config = dict(
    n_layer=11,
    d_model=128,
    norm_place='pre',
    norm_eps=1e-06,
    bias='none',
    tie_embeddings=False,
    parallel_block=False,
    init_std_down=0.0,
    beta2=0.95,
    weight_decay=0.092,
    seq_len=256,
    doc_mask=False,
)
Each number is 200 + 30 x the weight over its row's rms, rounded and kept within 0 to 999. Layers, rows and columns count from 0. The size before them is the row's rms in percent of the matrix's.

# down: layer 2 MLP down (transposed), 320x128, rms 0.0662, rows 30-47, columns 0-127
# gate: layer 2 MLP gate, 320x128, rms 0.076, rows 31-48, columns 0-127
# up: layer 2 MLP up, 320x128, rms 0.0731, rows 31-48, columns 0-127
down30,088,178,215,249,230,201,165,184,183,185,211,201,180,275,207,193,234,178,200,167,181,230,207,237,218,231,180,193,267,234,165,186,236,147,163,204,153,197,169,191,221,250,210,190,207,166,266,165,174,222,185,190,180,141,191,190,229,175,210,222,161,133,180,216,219,192,214,212,215,167,158,224,171,212,203,191,195,200,187,267,237,210,238,186,221,221,190,202,218,199,168,266,211,191,183,192,197,241,243,213,268,180,177,231,145,204,262,195,135,192,225,200,178,208,167,185,201,260,199,187,145,210,211,169,154,196,180,187,221
gate31,109,218,224,240,149,160,215,170,227,225,217,221,180,164,229,210,208,237,208,188,243,219,143,167,145,176,231,217,136,211,243,197,147,138,169,228,217,187,227,188,199,202,215,172,195,226,152,181,279,194,173,121,175,157,152,205,176,209,209,225,164,231,182,217,219,212,195,183,228,226,181,193,188,161,175,197,238,228,202,207,207,219,184,240,238,181,169,238,172,214,199,176,194,225,198,210,207,207,195,162,216,221,118,217,202,168,148,222,233,195,257,192,196,212,198,236,152,244,214,211,258,207,204,178,156,191,174,189,203
up31,105,238,173,162,246,251,205,217,204,182,244,210,250,252,184,190,158,183,197,182,164,166,265,178,139,201,183,168,229,215,210,155,230,214,179,192,220,180,224,187,192,193,221,229,213,160,174,153,188,232,194,162,236,181,208,219,221,205,209,230,227,157,217,176,236,169,217,193,168,198,241,162,200,199,222,201,167,250,196,172,154,186,201,230,248,205,120,225,251,207,135,188,229,178,249,204,223,221,224,168,202,200,185,181,180,145,233,256,177,181,158,260,175,195,164,159,202,180,167,180,193,218,174,178,200,230,192,166,227
down31,106,184,168,201,194,267,201,224,233,146,161,219,162,148,212,243,169,203,137,223,175,235,233,158,232,211,196,173,194,159,245,171,244,179,202,181,234,179,228,151,163,181,223,203,129,180,156,251,219,167,206,199,198,251,182,204,222,155,264,214,230,214,159,199,222,210,203,166,182,225,192,226,181,237,233,212,241,183,153,176,250,212,247,205,270,180,232,242,175,203,171,180,202,203,225,189,217,198,236,223,197,172,150,188,203,260,200,239,193,224,156,227,208,193,227,174,215,205,179,163,221,189,191,202,178,204,225,186,207
gate32,099,203,177,203,205,201,193,232,172,219,198,220,208,222,240,184,211,210,171,218,252,163,175,174,197,148,171,225,257,193,221,238,258,208,170,180,227,227,192,209,198,174,205,180,162,253,189,201,221,206,212,263,171,155,176,179,205,192,164,150,172,213,207,251,239,224,203,168,233,264,246,197,171,156,147,206,178,206,219,250,192,252,219,191,233,190,186,206,195,210,200,178,236,131,223,164,216,192,234,210,173,235,141,204,153,212,217,179,167,224,198,239,209,268,189,182,173,205,205,247,244,242,213,205,189,247,210,266,172
up32,102,144,189,201,260,199,143,145,191,162,169,187,198,178,179,200,178,184,234,186,167,250,210,222,188,190,269,183,175,217,193,244,174,219,194,219,191,188,237,224,165,189,176,167,201,140,207,166,232,213,243,194,183,181,217,217,225,173,193,179,228,163,153,206,187,235,233,244,189,202,245,165,266,221,252,213,223,224,187,167,231,159,185,236,151,193,177,178,249,198,240,233,210,210,210,221,201,207,136,221,201,225,228,212,204,211,177,215,197,147,173,191,210,161,189,157,222,201,264,232,208,162,206,134,195,178,256,168,187
down32,105,139,158,190,235,157,184,219,140,148,176,233,164,189,191,173,190,167,236,179,189,230,211,188,192,157,218,180,175,160,188,213,160,203,159,200,202,191,274,224,143,192,213,123,195,182,161,204,212,257,215,152,215,212,214,229,237,171,230,204,226,240,196,167,165,247,205,208,175,226,245,155,224,218,229,184,217,241,183,182,209,165,187,200,214,186,176,209,261,213,218,196,215,180,215,197,208,206,152,183,179,186,235,167,216,156,177,277,208,132,167,217,220,218,218,205,250,205,223,188,166,177,234,210,207,168,221,184,165
gate33,106,238,191,206,188,169,174,137,189,202,186,190,170,190,171,163,243,187,216,175,220,173,139,256,168,183,186,210,200,207,200,246,208,157,157,173,166,227,139,166,168,215,238,234,209,186,232,204,201,167,235,225,191,211,161,149,227,120,164,178,176,203,216,237,128,189,185,215,248,157,200,214,183,187,170,172,153,192,214,204,176,197,174,194,176,194,223,144,222,168,186,219,204,260,186,139,230,155,212,202,192,238,215,156,219,247,199,169,181,207,145,194,169,231,168,171,219,209,205,203,195,173,230,227,195,189,170,254,222
up33,098,202,210,194,200,194,229,170,155,215,154,202,181,187,233,181,225,167,273,198,175,198,193,199,211,185,115,290,195,222,174,214,168,148,189,214,216,226,165,242,201,154,249,194,184,185,207,218,175,213,188,190,179,114,111,203,166,173,153,205,166,206,207,217,200,184,197,185,211,219,219,197,209,191,186,181,215,199,193,194,193,211,187,199,214,230,189,177,223,176,217,189,186,215,191,161,278,141,222,157,176,161,210,161,232,192,204,152,231,140,179,201,184,221,203,141,190,263,215,206,170,185,258,185,177,222,187,191,195
down33,097,178,209,191,178,185,143,185,201,213,199,193,177,186,198,208,203,194,197,207,237,198,247,227,174,216,232,191,238,207,174,205,219,199,246,218,200,207,163,198,170,219,213,252,245,209,234,186,232,197,266,220,199,241,262,158,215,213,210,203,178,234,201,192,216,258,215,189,244,204,217,216,209,211,135,246,191,160,208,289,202,229,164,219,165,165,225,185,224,223,221,234,252,147,150,168,225,241,178,225,202,172,212,204,194,260,190,173,215,238,175,237,189,287,211,181,219,161,197,173,245,174,199,227,236,147,217,203,248
gate34,085,141,194,218,229,204,236,198,193,201,197,240,157,183,182,182,161,187,224,142,193,204,265,168,159,214,155,142,198,183,189,206,208,197,203,214,242,147,224,184,248,199,185,200,180,202,224,179,208,228,193,179,141,203,260,187,200,213,187,146,185,174,184,126,166,212,172,145,208,163,186,225,195,177,252,165,213,261,222,211,190,213,192,213,221,161,206,235,172,148,191,193,186,217,187,255,254,213,160,218,210,253,217,230,178,161,205,239,188,197,204,205,202,158,235,190,161,169,160,186,233,234,192,204,249,142,197,153,192
up34,085,225,179,206,197,176,199,250,232,178,214,211,207,229,117,243,216,174,159,200,227,183,177,242,188,218,166,210,207,196,180,206,203,213,172,185,185,217,192,198,218,195,124,154,232,184,302,203,208,197,245,250,223,251,174,191,189,251,178,185,232,182,237,220,217,160,188,220,242,167,216,177,167,191,193,203,220,222,150,200,197,180,177,157,188,209,205,226,197,211,154,178,205,189,180,237,245,163,188,185,176,190,204,180,248,171,222,208,205,185,216,146,191,212,212,174,123,160,172,120,194,236,206,211,177,170,257,179,236
down34,090,213,160,134,153,162,154,196,216,204,202,215,224,200,172,205,249,187,201,203,223,248,172,214,211,229,233,193,161,217,270,252,194,187,258,175,149,187,189,201,155,197,205,218,235,208,210,177,263,155,200,204,222,190,170,230,173,194,227,223,223,190,239,203,228,224,222,201,192,194,168,174,212,219,146,218,176,178,177,206,213,218,152,208,194,236,181,214,153,220,207,238,196,151,143,154,218,181,175,222,242,195,189,193,221,281,171,165,154,176,205,235,234,238,213,198,208,234,249,149,177,194,215,180,212,229,245,157,248
gate35,109,209,228,197,220,181,215,192,221,220,221,246,193,201,185,198,144,192,238,175,136,199,176,213,155,216,238,168,161,225,191,165,236,203,238,184,231,179,202,150,236,264,229,151,231,187,163,197,121,230,193,180,174,215,207,171,170,189,194,212,207,147,182,206,180,163,203,186,211,191,231,216,233,206,215,249,181,216,215,198,173,252,167,258,230,235,215,201,205,169,251,196,205,167,131,227,262,212,183,173,232,208,200,172,225,149,164,162,189,259,160,221,166,166,241,188,220,226,221,196,200,159,201,157,164,158,180,212,192
up35,109,188,181,206,205,185,178,205,167,198,184,140,196,154,191,223,235,188,153,233,275,235,267,212,239,191,188,206,190,167,209,213,154,211,192,201,166,200,200,181,171,159,182,183,224,229,231,234,256,172,193,225,238,148,163,181,228,234,197,213,221,267,222,207,231,253,180,157,177,217,172,187,202,208,179,136,190,186,167,200,217,191,234,177,232,173,142,228,166,217,210,180,209,205,285,166,142,210,192,207,179,208,183,197,206,208,217,234,209,147,244,152,227,236,143,204,187,147,207,213,184,215,201,245,224,204,176,178,186
down35,097,186,183,182,207,211,174,246,216,212,165,194,227,222,220,225,196,221,157,201,176,178,234,222,170,178,178,205,200,138,197,227,142,194,196,203,168,202,152,185,174,218,235,160,186,197,159,259,215,180,199,211,181,180,168,217,197,205,157,188,223,247,211,241,186,147,253,177,155,286,207,183,192,215,218,205,187,229,203,163,234,215,138,241,146,209,155,208,187,197,174,155,198,174,182,197,198,245,165,146,195,187,197,193,153,100,223,218,169,219,198,216,201,224,168,143,212,189,233,245,179,194,234,170,146,215,182,190,205
gate36,097,251,182,213,231,141,279,160,214,167,178,235,183,177,190,225,150,163,227,248,204,238,189,243,230,212,228,196,168,179,191,186,178,154,180,191,166,240,189,204,212,219,221,233,217,185,206,214,170,170,201,194,175,195,186,185,214,225,174,251,136,211,164,263,164,171,194,214,206,191,228,234,183,259,204,184,207,205,171,147,221,201,185,213,200,191,183,222,145,110,203,153,233,199,190,215,209,212,216,184,238,185,216,219,178,223,191,232,162,219,200,126,248,214,172,177,230,247,193,231,196,168,208,165,223,164,159,222,174
up36,103,195,190,172,176,188,203,182,189,195,171,201,231,216,237,164,187,208,200,174,116,191,203,190,210,248,158,243,167,155,238,184,172,127,155,252,206,179,207,194,190,197,185,212,231,142,199,184,157,155,211,186,199,165,205,212,176,203,244,244,220,193,221,199,207,259,226,172,134,220,204,189,199,194,200,220,203,166,190,130,185,186,149,168,214,193,170,196,199,185,143,179,277,196,161,210,162,210,218,166,162,224,159,199,204,222,140,197,172,207,160,188,212,195,201,274,218,222,184,196,188,230,216,232,204,181,195,162,268
down36,103,203,208,188,211,207,204,216,235,211,170,171,210,221,225,245,189,156,233,154,187,140,189,216,158,193,211,158,147,274,207,166,234,245,229,194,232,220,190,192,205,207,180,210,205,222,208,178,212,214,184,189,186,218,183,201,184,174,159,183,228,199,254,164,200,184,186,221,227,239,221,171,165,210,200,184,193,220,240,218,193,207,205,175,227,194,206,203,240,224,254,291,78,245,204,234,169,167,227,240,189,215,221,158,202,230,189,195,167,239,186,263,192,211,172,220,202,254,246,172,197,175,178,216,196,233,173,167,236
gate37,105,188,201,237,219,207,219,228,203,198,190,206,237,186,158,245,169,168,189,200,135,211,192,152,192,167,220,149,168,162,129,229,190,238,220,205,180,173,170,173,185,216,209,257,240,220,178,211,210,240,221,191,166,146,173,147,154,229,171,203,198,217,111,202,243,173,183,221,155,142,223,198,201,148,177,193,201,209,242,213,162,189,133,223,199,247,204,194,194,167,174,235,236,249,221,211,193,183,188,240,186,188,183,241,219,164,146,223,191,222,195,154,181,207,169,198,222,180,231,208,145,185,206,162,180,204,188,172,200
up37,096,175,183,239,219,160,210,195,198,192,183,132,217,183,196,252,193,233,226,196,233,224,227,249,198,221,218,176,172,194,247,202,138,230,181,185,250,219,206,175,199,197,186,236,179,222,214,195,219,192,203,190,268,204,157,165,187,181,167,154,187,238,176,212,230,210,154,157,288,209,228,181,181,183,149,156,256,202,188,178,178,247,217,186,216,215,223,209,180,203,181,252,198,247,199,216,183,165,193,173,202,255,211,190,235,266,171,214,236,165,178,211,181,174,230,164,115,236,204,229,174,169,206,221,161,207,210,230,201
down37,102,240,224,203,214,247,194,189,202,247,169,200,173,198,198,205,209,181,161,194,167,204,208,166,188,205,162,247,252,197,197,171,225,175,178,196,188,238,188,151,200,205,196,111,160,163,205,217,231,162,181,258,178,210,192,206,259,175,232,198,243,191,262,192,189,185,216,223,143,287,221,195,190,223,195,212,189,212,176,223,208,220,218,162,193,127,204,176,158,198,226,211,236,216,217,232,218,245,263,172,175,190,196,196,157,120,245,200,194,228,157,187,229,184,213,185,228,174,202,258,216,218,178,233,225,208,243,202,191
gate38,102,218,163,212,214,217,255,166,196,201,156,213,181,224,178,184,211,196,182,239,206,180,233,172,176,177,198,202,214,129,188,144,182,215,170,191,150,212,174,189,195,199,211,155,231,232,213,222,174,210,176,145,210,167,233,155,208,176,210,232,200,250,232,185,189,174,151,250,181,228,254,238,168,178,170,228,176,241,218,141,186,205,191,188,294,158,115,192,172,150,194,174,199,197,198,198,246,186,160,143,176,230,245,177,233,172,222,204,230,176,229,209,229,212,203,197,203,179,216,254,176,195,177,196,185,215,182,166,224
up38,098,206,147,188,175,232,215,180,138,168,215,194,190,204,161,248,171,163,129,264,176,203,250,180,197,172,149,208,185,201,200,186,183,246,166,187,138,186,176,161,182,188,220,209,259,197,213,212,193,199,184,201,242,140,258,197,196,167,245,273,167,243,218,192,213,196,158,189,234,179,211,230,214,216,168,212,218,248,188,167,224,190,201,186,245,224,153,188,181,141,210,203,218,256,199,186,207,194,154,192,182,242,205,143,153,197,234,222,210,160,203,214,199,204,207,201,208,198,227,173,147,185,144,179,170,200,192,212,182
down38,092,146,192,198,194,197,156,231,168,179,214,173,190,210,212,176,237,210,239,183,199,187,206,202,182,208,201,183,183,236,244,244,217,244,228,200,192,144,238,196,207,168,209,270,285,195,243,167,178,209,217,174,208,256,213,238,190,164,220,211,202,178,219,197,139,188,196,198,238,114,177,246,241,259,183,225,203,162,186,253,197,177,184,196,174,247,192,208,228,240,198,210,214,231,238,196,193,212,254,207,251,178,245,140,206,217,218,192,159,203,193,184,147,202,169,228,178,214,134,178,218,197,194,218,164,227,179,197,177
gate39,089,248,212,202,272,229,265,184,161,153,188,200,210,234,193,157,239,167,224,205,247,182,235,180,197,230,187,174,176,196,200,209,221,268,240,221,148,256,218,152,283,200,188,166,203,249,254,208,153,169,173,254,182,190,200,213,184,157,234,188,200,248,208,159,215,192,194,236,213,210,206,246,191,192,167,230,176,225,178,216,205,198,196,203,214,190,222,191,193,227,207,169,213,177,186,186,225,195,171,222,254,224,199,242,205,141,205,228,162,224,221,248,215,233,193,216,251,167,214,203,244,235,234,240,222,186,217,216,179
up39,093,182,162,162,174,219,161,190,234,223,221,215,245,176,184,259,186,218,219,198,220,223,223,188,147,208,241,214,281,200,224,205,229,229,228,193,190,200,215,201,218,208,170,194,198,130,153,192,236,269,214,234,195,208,270,168,177,201,174,221,227,150,187,239,181,165,196,213,178,197,186,170,201,241,246,228,221,148,238,148,160,145,204,184,211,196,202,215,214,173,177,145,177,179,153,172,160,217,191,208,185,189,171,229,149,214,248,140,227,223,177,194,181,169,206,236,196,183,216,208,228,193,198,210,227,189,200,169,274
down39,095,205,161,168,218,210,237,184,235,227,180,237,225,220,195,258,186,157,211,158,202,269,213,189,217,173,259,188,198,248,205,273,175,161,204,204,228,196,246,163,186,214,183,122,197,222,204,167,247,287,246,191,155,246,212,172,181,186,164,188,217,181,201,189,239,198,156,225,150,224,207,211,231,175,198,227,170,193,215,165,236,195,223,197,187,234,156,231,221,192,226,196,178,184,177,187,231,203,176,191,172,198,239,142,234,192,211,169,182,160,228,186,220,197,179,197,240,249,235,212,222,203,164,189,223,176,212,197,264
gate40,100,188,140,151,147,187,201,146,223,246,220,237,231,175,259,200,200,228,194,199,173,193,136,174,178,188,181,201,237,197,224,208,249,197,226,243,246,210,194,200,242,217,231,190,195,169,193,244,215,226,202,195,207,175,186,227,174,210,205,165,228,268,209,204,192,218,195,193,198,162,154,210,189,147,181,210,205,205,214,187,176,172,191,206,165,246,198,190,207,220,214,147,179,202,170,161,210,245,223,221,223,179,227,240,175,206,190,154,231,265,206,221,196,242,232,197,172,203,254,164,232,277,168,126,249,207,156,210,162
up40,103,202,207,231,216,175,197,163,162,176,258,203,252,170,199,174,215,195,214,186,185,194,185,253,196,148,235,236,204,247,211,272,263,227,208,188,214,189,224,208,167,241,192,219,227,206,181,190,230,228,160,181,132,144,204,189,185,239,145,178,159,230,147,237,192,169,185,185,148,160,164,204,199,158,235,225,202,195,236,177,185,185,185,192,213,238,168,146,211,200,297,207,189,189,173,187,153,141,194,204,206,178,241,196,182,176,237,180,218,201,183,175,218,198,183,144,188,214,164,218,186,180,147,179,173,204,208,199,199
down40,107,168,156,191,223,237,215,167,192,164,207,217,211,163,217,144,209,222,155,206,219,213,178,237,187,159,242,191,186,222,178,228,256,240,207,213,220,171,239,238,198,180,172,226,228,194,165,145,212,215,229,216,209,231,219,219,142,208,168,144,171,217,217,185,154,191,189,193,177,190,222,139,158,193,193,187,225,185,193,188,185,160,178,193,212,234,207,216,202,188,238,253,195,209,164,205,145,175,156,205,214,190,261,234,146,277,221,234,252,178,213,223,221,218,229,157,133,200,191,147,220,178,133,201,205,179,210,228,181
gate41,093,198,211,176,210,197,173,226,169,214,221,213,241,223,222,176,150,169,238,162,212,148,220,137,218,219,199,201,226,199,172,219,225,154,228,206,249,221,199,209,170,247,177,154,178,170,147,228,204,228,228,137,171,190,194,173,130,179,234,266,178,216,254,217,181,186,186,208,250,187,218,227,226,218,136,181,197,191,180,202,198,228,236,214,190,191,200,165,243,283,187,149,267,148,223,193,188,214,157,196,204,220,236,205,225,188,207,185,180,176,192,180,177,195,228,277,182,186,205,200,204,242,230,201,215,167,207,231,201
up41,098,147,193,185,152,219,235,218,175,255,214,164,175,237,199,195,197,257,205,189,184,186,223,181,262,181,224,201,176,136,249,234,174,182,206,203,175,154,231,212,192,183,237,160,196,215,187,155,241,178,207,187,195,208,216,227,203,199,202,200,327,220,211,195,222,248,184,188,224,212,213,218,208,269,199,176,196,251,197,148,177,172,208,210,160,230,228,202,188,244,229,193,225,158,189,146,185,208,202,161,164,165,152,187,195,181,176,185,182,185,209,195,241,243,154,209,195,174,218,217,173,185,217,162,253,250,214,188,204
down41,102,170,168,219,224,213,178,204,157,252,213,206,206,239,178,197,194,225,201,228,159,176,192,170,239,185,159,206,241,152,288,290,161,209,252,245,228,177,228,212,199,223,229,136,207,182,183,203,225,190,242,169,156,238,169,199,209,192,245,206,179,211,208,151,187,236,204,124,231,201,235,239,216,198,186,178,175,234,216,188,174,151,189,198,136,220,213,141,198,216,206,183,201,158,217,201,211,184,195,240,226,199,156,200,192,210,240,210,255,208,212,191,185,184,179,250,203,180,178,201,218,187,161,176,244,228,190,217,235
gate42,109,270,208,188,213,176,240,258,204,218,198,252,242,178,210,166,181,158,216,208,211,192,173,237,158,244,239,184,179,194,228,197,168,181,235,186,201,181,174,231,178,243,255,178,182,200,184,210,159,239,166,240,158,138,208,207,191,213,157,239,161,236,192,185,237,258,214,203,197,186,224,206,185,167,138,182,241,219,213,173,193,214,194,241,246,195,192,216,196,196,231,192,188,161,195,213,192,210,192,221,207,251,217,215,199,183,206,214,201,270,170,141,157,199,199,195,183,272,288,208,150,214,151,204,224,190,214,202,214
up42,112,199,235,225,264,197,223,216,183,164,206,165,235,200,193,159,146,184,235,162,246,214,235,251,212,203,211,232,223,209,239,121,167,184,217,226,201,181,123,236,214,191,181,232,210,206,250,204,194,225,199,198,212,159,217,201,202,249,208,211,212,192,235,182,227,166,159,213,166,181,242,225,175,229,198,227,196,177,246,193,165,204,125,170,234,212,221,220,235,210,145,182,195,244,217,221,171,223,201,243,200,238,219,193,191,257,209,238,180,214,221,181,168,176,199,234,238,197,195,154,179,216,225,196,181,189,293,232,176
down42,113,185,199,193,161,224,152,180,236,177,213,173,173,270,214,260,231,221,157,199,187,214,210,173,196,166,207,187,198,231,200,190,258,229,214,175,165,201,213,193,216,196,223,278,172,171,194,208,209,97,225,213,243,219,179,232,212,174,216,173,209,231,217,202,162,213,200,160,208,227,194,235,242,167,239,209,131,168,144,219,208,199,246,161,192,181,189,184,145,211,162,245,201,209,195,189,164,158,260,193,197,184,169,216,205,219,185,171,151,191,170,235,219,207,211,213,222,157,239,212,209,196,167,222,173,258,179,159,181
gate43,093,229,187,197,213,174,177,136,235,206,189,220,152,207,245,193,226,200,251,198,225,169,165,203,194,237,236,174,140,185,186,187,202,138,228,104,214,255,178,212,217,196,232,187,230,172,165,202,187,227,204,229,214,215,153,185,197,212,205,225,230,215,198,190,209,205,201,241,185,211,150,234,255,143,242,230,213,201,198,225,231,198,220,192,162,198,236,190,174,223,221,190,155,158,145,208,246,187,219,200,213,178,173,195,219,198,221,184,233,284,185,222,161,193,231,218,239,200,265,225,145,247,242,210,233,192,203,216,201
up43,094,210,188,244,263,206,213,214,208,217,177,229,216,161,220,193,217,197,192,201,182,186,235,181,154,213,169,152,202,137,221,214,198,207,183,215,219,176,210,162,209,173,182,191,186,219,146,255,154,145,157,107,229,239,211,183,167,233,171,176,156,213,212,141,209,248,179,188,228,213,217,217,173,253,163,162,215,175,256,183,185,197,198,147,183,205,170,233,211,183,166,210,179,232,207,194,165,232,201,162,246,240,206,212,171,233,202,258,208,199,180,227,206,150,247,222,176,165,185,199,137,165,219,228,189,233,186,191,177
down43,097,195,213,196,210,199,248,207,258,239,204,234,200,180,234,214,184,225,232,190,205,242,217,194,186,163,247,200,203,211,222,213,166,207,193,211,171,173,164,172,206,190,190,147,210,225,223,203,221,191,175,264,178,134,171,206,256,230,191,202,181,241,185,182,208,152,215,121,235,200,183,196,150,234,197,192,222,218,264,121,171,186,157,221,246,194,183,185,220,148,208,135,181,181,174,213,180,225,121,156,187,229,238,172,221,159,197,219,223,204,205,204,207,210,233,213,154,201,215,227,204,190,280,197,168,204,184,190,170
gate44,105,201,211,180,216,203,156,221,185,155,203,194,233,201,201,261,196,194,150,215,226,213,275,164,205,142,202,145,174,187,201,190,193,185,186,203,217,179,186,215,243,221,176,182,226,216,238,187,158,213,190,195,219,191,193,159,116,180,183,218,142,223,156,227,205,162,183,249,199,182,241,220,195,267,221,150,218,212,179,202,202,219,168,165,217,230,203,236,189,164,196,203,126,227,264,207,218,215,202,242,207,210,209,159,212,211,187,191,263,218,216,195,217,204,193,240,165,182,233,237,186,182,137,211,246,159,196,232,263
up44,101,225,233,170,220,191,230,191,228,220,194,187,252,172,181,222,172,161,196,222,160,202,179,217,209,151,270,179,176,180,222,184,141,178,197,202,190,223,222,166,212,226,190,202,219,203,231,255,218,220,168,211,280,163,236,161,173,193,159,206,200,249,251,183,239,230,205,236,222,177,236,217,153,253,198,210,219,196,225,220,205,192,165,241,208,219,177,220,142,143,237,180,170,179,187,189,207,224,204,233,193,207,235,161,202,209,153,160,229,197,256,156,250,203,237,185,201,175,229,196,169,208,175,154,232,212,183,120,211
down44,102,229,165,240,164,181,180,239,167,216,177,255,191,198,223,119,217,195,244,232,222,207,157,178,183,228,134,233,203,173,211,199,257,187,231,164,134,166,216,203,201,198,205,170,245,164,190,220,187,160,174,243,170,231,162,226,284,171,160,168,232,179,205,213,163,197,168,162,220,155,167,167,259,199,178,181,181,214,184,246,217,187,215,183,195,176,178,220,172,163,164,202,248,239,259,193,184,202,210,166,207,219,203,212,154,252,237,196,209,160,179,203,188,240,193,218,222,205,200,163,195,220,222,200,206,196,210,225,178
gate45,092,173,152,185,195,211,220,185,188,209,205,196,218,239,167,177,165,200,179,185,200,212,197,156,172,209,176,233,204,178,224,239,233,184,232,222,210,215,197,190,206,156,202,152,215,191,192,246,200,232,245,195,240,240,254,198,164,206,223,163,169,185,243,165,224,235,213,249,254,281,219,187,214,186,230,205,182,176,194,231,160,180,187,232,158,211,208,203,197,211,166,192,208,185,154,225,145,188,197,227,258,175,192,182,215,151,206,180,228,185,219,193,156,225,274,225,240,196,209,195,125,256,208,270,225,189,254,213,136
up45,095,189,195,213,171,191,185,275,162,200,205,252,213,224,221,229,204,204,242,227,215,238,176,137,183,217,158,117,179,207,178,178,214,243,199,212,180,229,206,184,216,217,212,210,146,244,204,175,235,188,213,161,149,174,222,237,215,205,235,210,217,175,170,223,193,209,188,179,219,242,183,235,211,212,149,182,184,213,147,216,223,206,253,229,200,201,214,208,235,271,209,196,197,193,196,198,204,215,188,182,145,202,192,222,198,202,236,132,132,239,193,159,174,184,145,171,210,162,206,166,287,141,229,198,215,197,177,198,224
down45,100,181,207,201,160,187,234,200,169,243,156,185,207,245,213,213,204,201,212,227,191,215,161,155,195,192,189,176,188,165,265,219,176,200,203,169,195,201,194,147,206,174,178,137,188,203,193,210,257,187,218,191,195,249,181,192,215,240,241,189,145,200,183,168,193,222,161,265,211,234,211,148,187,214,156,215,203,198,179,216,179,245,214,223,181,190,192,237,190,200,156,181,213,179,180,174,182,214,208,244,225,206,145,267,183,136,209,212,202,191,178,175,179,187,244,226,227,271,213,158,184,208,209,260,204,217,273,163,115
gate46,099,170,200,143,175,210,222,226,215,215,173,230,220,214,209,206,166,155,200,136,227,196,223,136,198,230,182,196,193,136,194,196,190,134,194,161,242,198,223,194,268,189,234,210,222,181,190,159,178,174,201,202,203,247,214,198,190,165,260,151,179,228,242,128,190,143,213,181,226,200,230,187,212,235,224,199,208,167,175,206,209,178,227,171,207,258,195,256,231,234,168,167,239,198,219,208,185,227,173,252,235,152,200,172,213,213,176,191,182,220,189,188,210,175,199,220,192,183,165,214,280,194,158,182,239,154,190,236,232
up46,100,244,205,218,200,212,142,175,102,196,214,202,206,209,218,187,196,237,209,256,204,199,169,256,202,187,187,177,167,176,199,197,175,191,240,139,132,237,215,203,194,231,214,202,201,188,208,170,203,202,244,206,219,199,251,219,211,220,223,267,159,181,186,185,204,189,225,173,216,195,154,187,185,215,197,219,156,244,163,174,163,209,257,212,219,236,217,176,191,183,243,203,172,249,192,192,252,206,158,198,137,202,172,209,164,150,231,174,164,204,206,207,226,153,115,160,214,196,192,212,159,161,201,219,212,166,181,240,221
down46,103,199,182,228,221,222,235,193,194,287,207,216,189,196,265,255,203,211,241,216,217,230,238,164,154,139,219,232,175,179,186,180,184,203,173,226,271,234,239,197,227,220,200,207,217,191,149,178,196,168,218,201,201,184,139,225,208,174,225,178,200,258,199,203,199,187,229,189,211,221,211,190,195,213,236,193,223,251,164,112,203,204,205,231,195,200,258,230,189,253,131,185,168,201,244,191,277,183,161,191,207,154,225,240,196,182,212,240,211,190,188,168,217,238,199,168,197,208,202,197,164,221,200,184,197,152,211,211,241
gate47,095,144,209,118,193,184,193,251,133,191,216,168,218,198,202,163,174,244,195,159,184,182,122,213,154,165,177,232,226,231,245,224,203,228,211,207,210,146,170,198,188,169,185,232,180,194,226,200,165,206,199,208,134,206,221,241,150,210,236,219,195,176,221,187,191,178,201,189,226,185,201,211,242,178,186,206,170,207,248,276,198,191,198,215,171,168,197,216,210,263,200,246,244,197,224,218,215,215,180,232,163,219,167,206,172,179,209,208,209,199,194,213,235,242,235,174,149,177,209,198,167,167,142,182,260,206,148,204,164
up47,095,237,180,208,236,183,225,159,261,229,199,199,151,183,214,248,280,175,159,237,179,264,226,230,204,252,199,200,152,223,209,194,173,160,227,217,191,217,210,184,193,156,230,208,246,178,196,219,225,225,229,225,241,216,227,195,247,172,212,209,249,222,174,217,158,241,206,208,233,221,223,162,198,199,182,182,187,127,133,229,175,234,166,187,185,213,220,177,202,146,175,194,167,248,144,209,187,197,216,206,198,207,191,216,201,245,172,199,185,202,171,158,215,175,179,210,190,250,192,228,213,214,215,181,137,195,254,160,234
down47,090,203,189,209,206,188,168,176,225,212,201,195,195,189,234,235,225,141,229,231,215,251,265,209,206,240,205,243,190,166,203,199,174,191,178,205,179,236,229,174,206,200,189,117,187,227,196,241,255,197,175,186,203,186,219,180,278,184,208,178,231,220,169,245,203,206,196,193,187,289,172,177,195,171,223,216,205,170,161,169,238,239,209,168,277,227,220,195,188,198,158,156,216,192,203,199,153,191,206,162,183,196,212,211,191,174,198,203,239,226,190,217,187,241,216,207,231,216,250,229,218,267,244,240,119,210,240,180,226
gate48,094,186,211,192,228,214,229,207,171,181,259,178,169,149,234,196,182,156,188,194,221,159,218,168,197,203,196,248,192,240,264,251,216,200,197,199,174,164,229,223,220,196,225,174,233,227,174,201,131,185,170,180,202,180,200,149,215,185,228,190,201,210,246,270,189,276,189,224,200,140,211,225,175,196,177,141,166,173,185,222,202,202,185,211,190,212,187,162,210,227,223,245,235,170,222,260,165,198,210,197,234,155,154,190,248,233,168,239,144,157,220,169,182,207,178,215,214,195,153,265,222,235,164,179,198,184,218,199,206
up48,098,236,201,197,191,177,178,201,212,185,176,247,197,248,197,248,140,215,156,189,234,161,155,198,194,184,209,232,220,189,163,201,180,149,218,151,236,234,187,240,131,225,182,195,173,233,153,218,273,226,227,182,175,213,201,232,233,227,265,254,234,146,129,198,241,183,224,191,190,206,213,183,143,190,227,220,188,169,204,168,182,208,216,201,250,199,226,211,192,178,213,234,224,189,155,191,170,197,209,242,180,199,197,202,188,161,252,205,171,184,183,233,175,188,173,205,188,177,278,163,224,210,190,233,235,236,168,179,224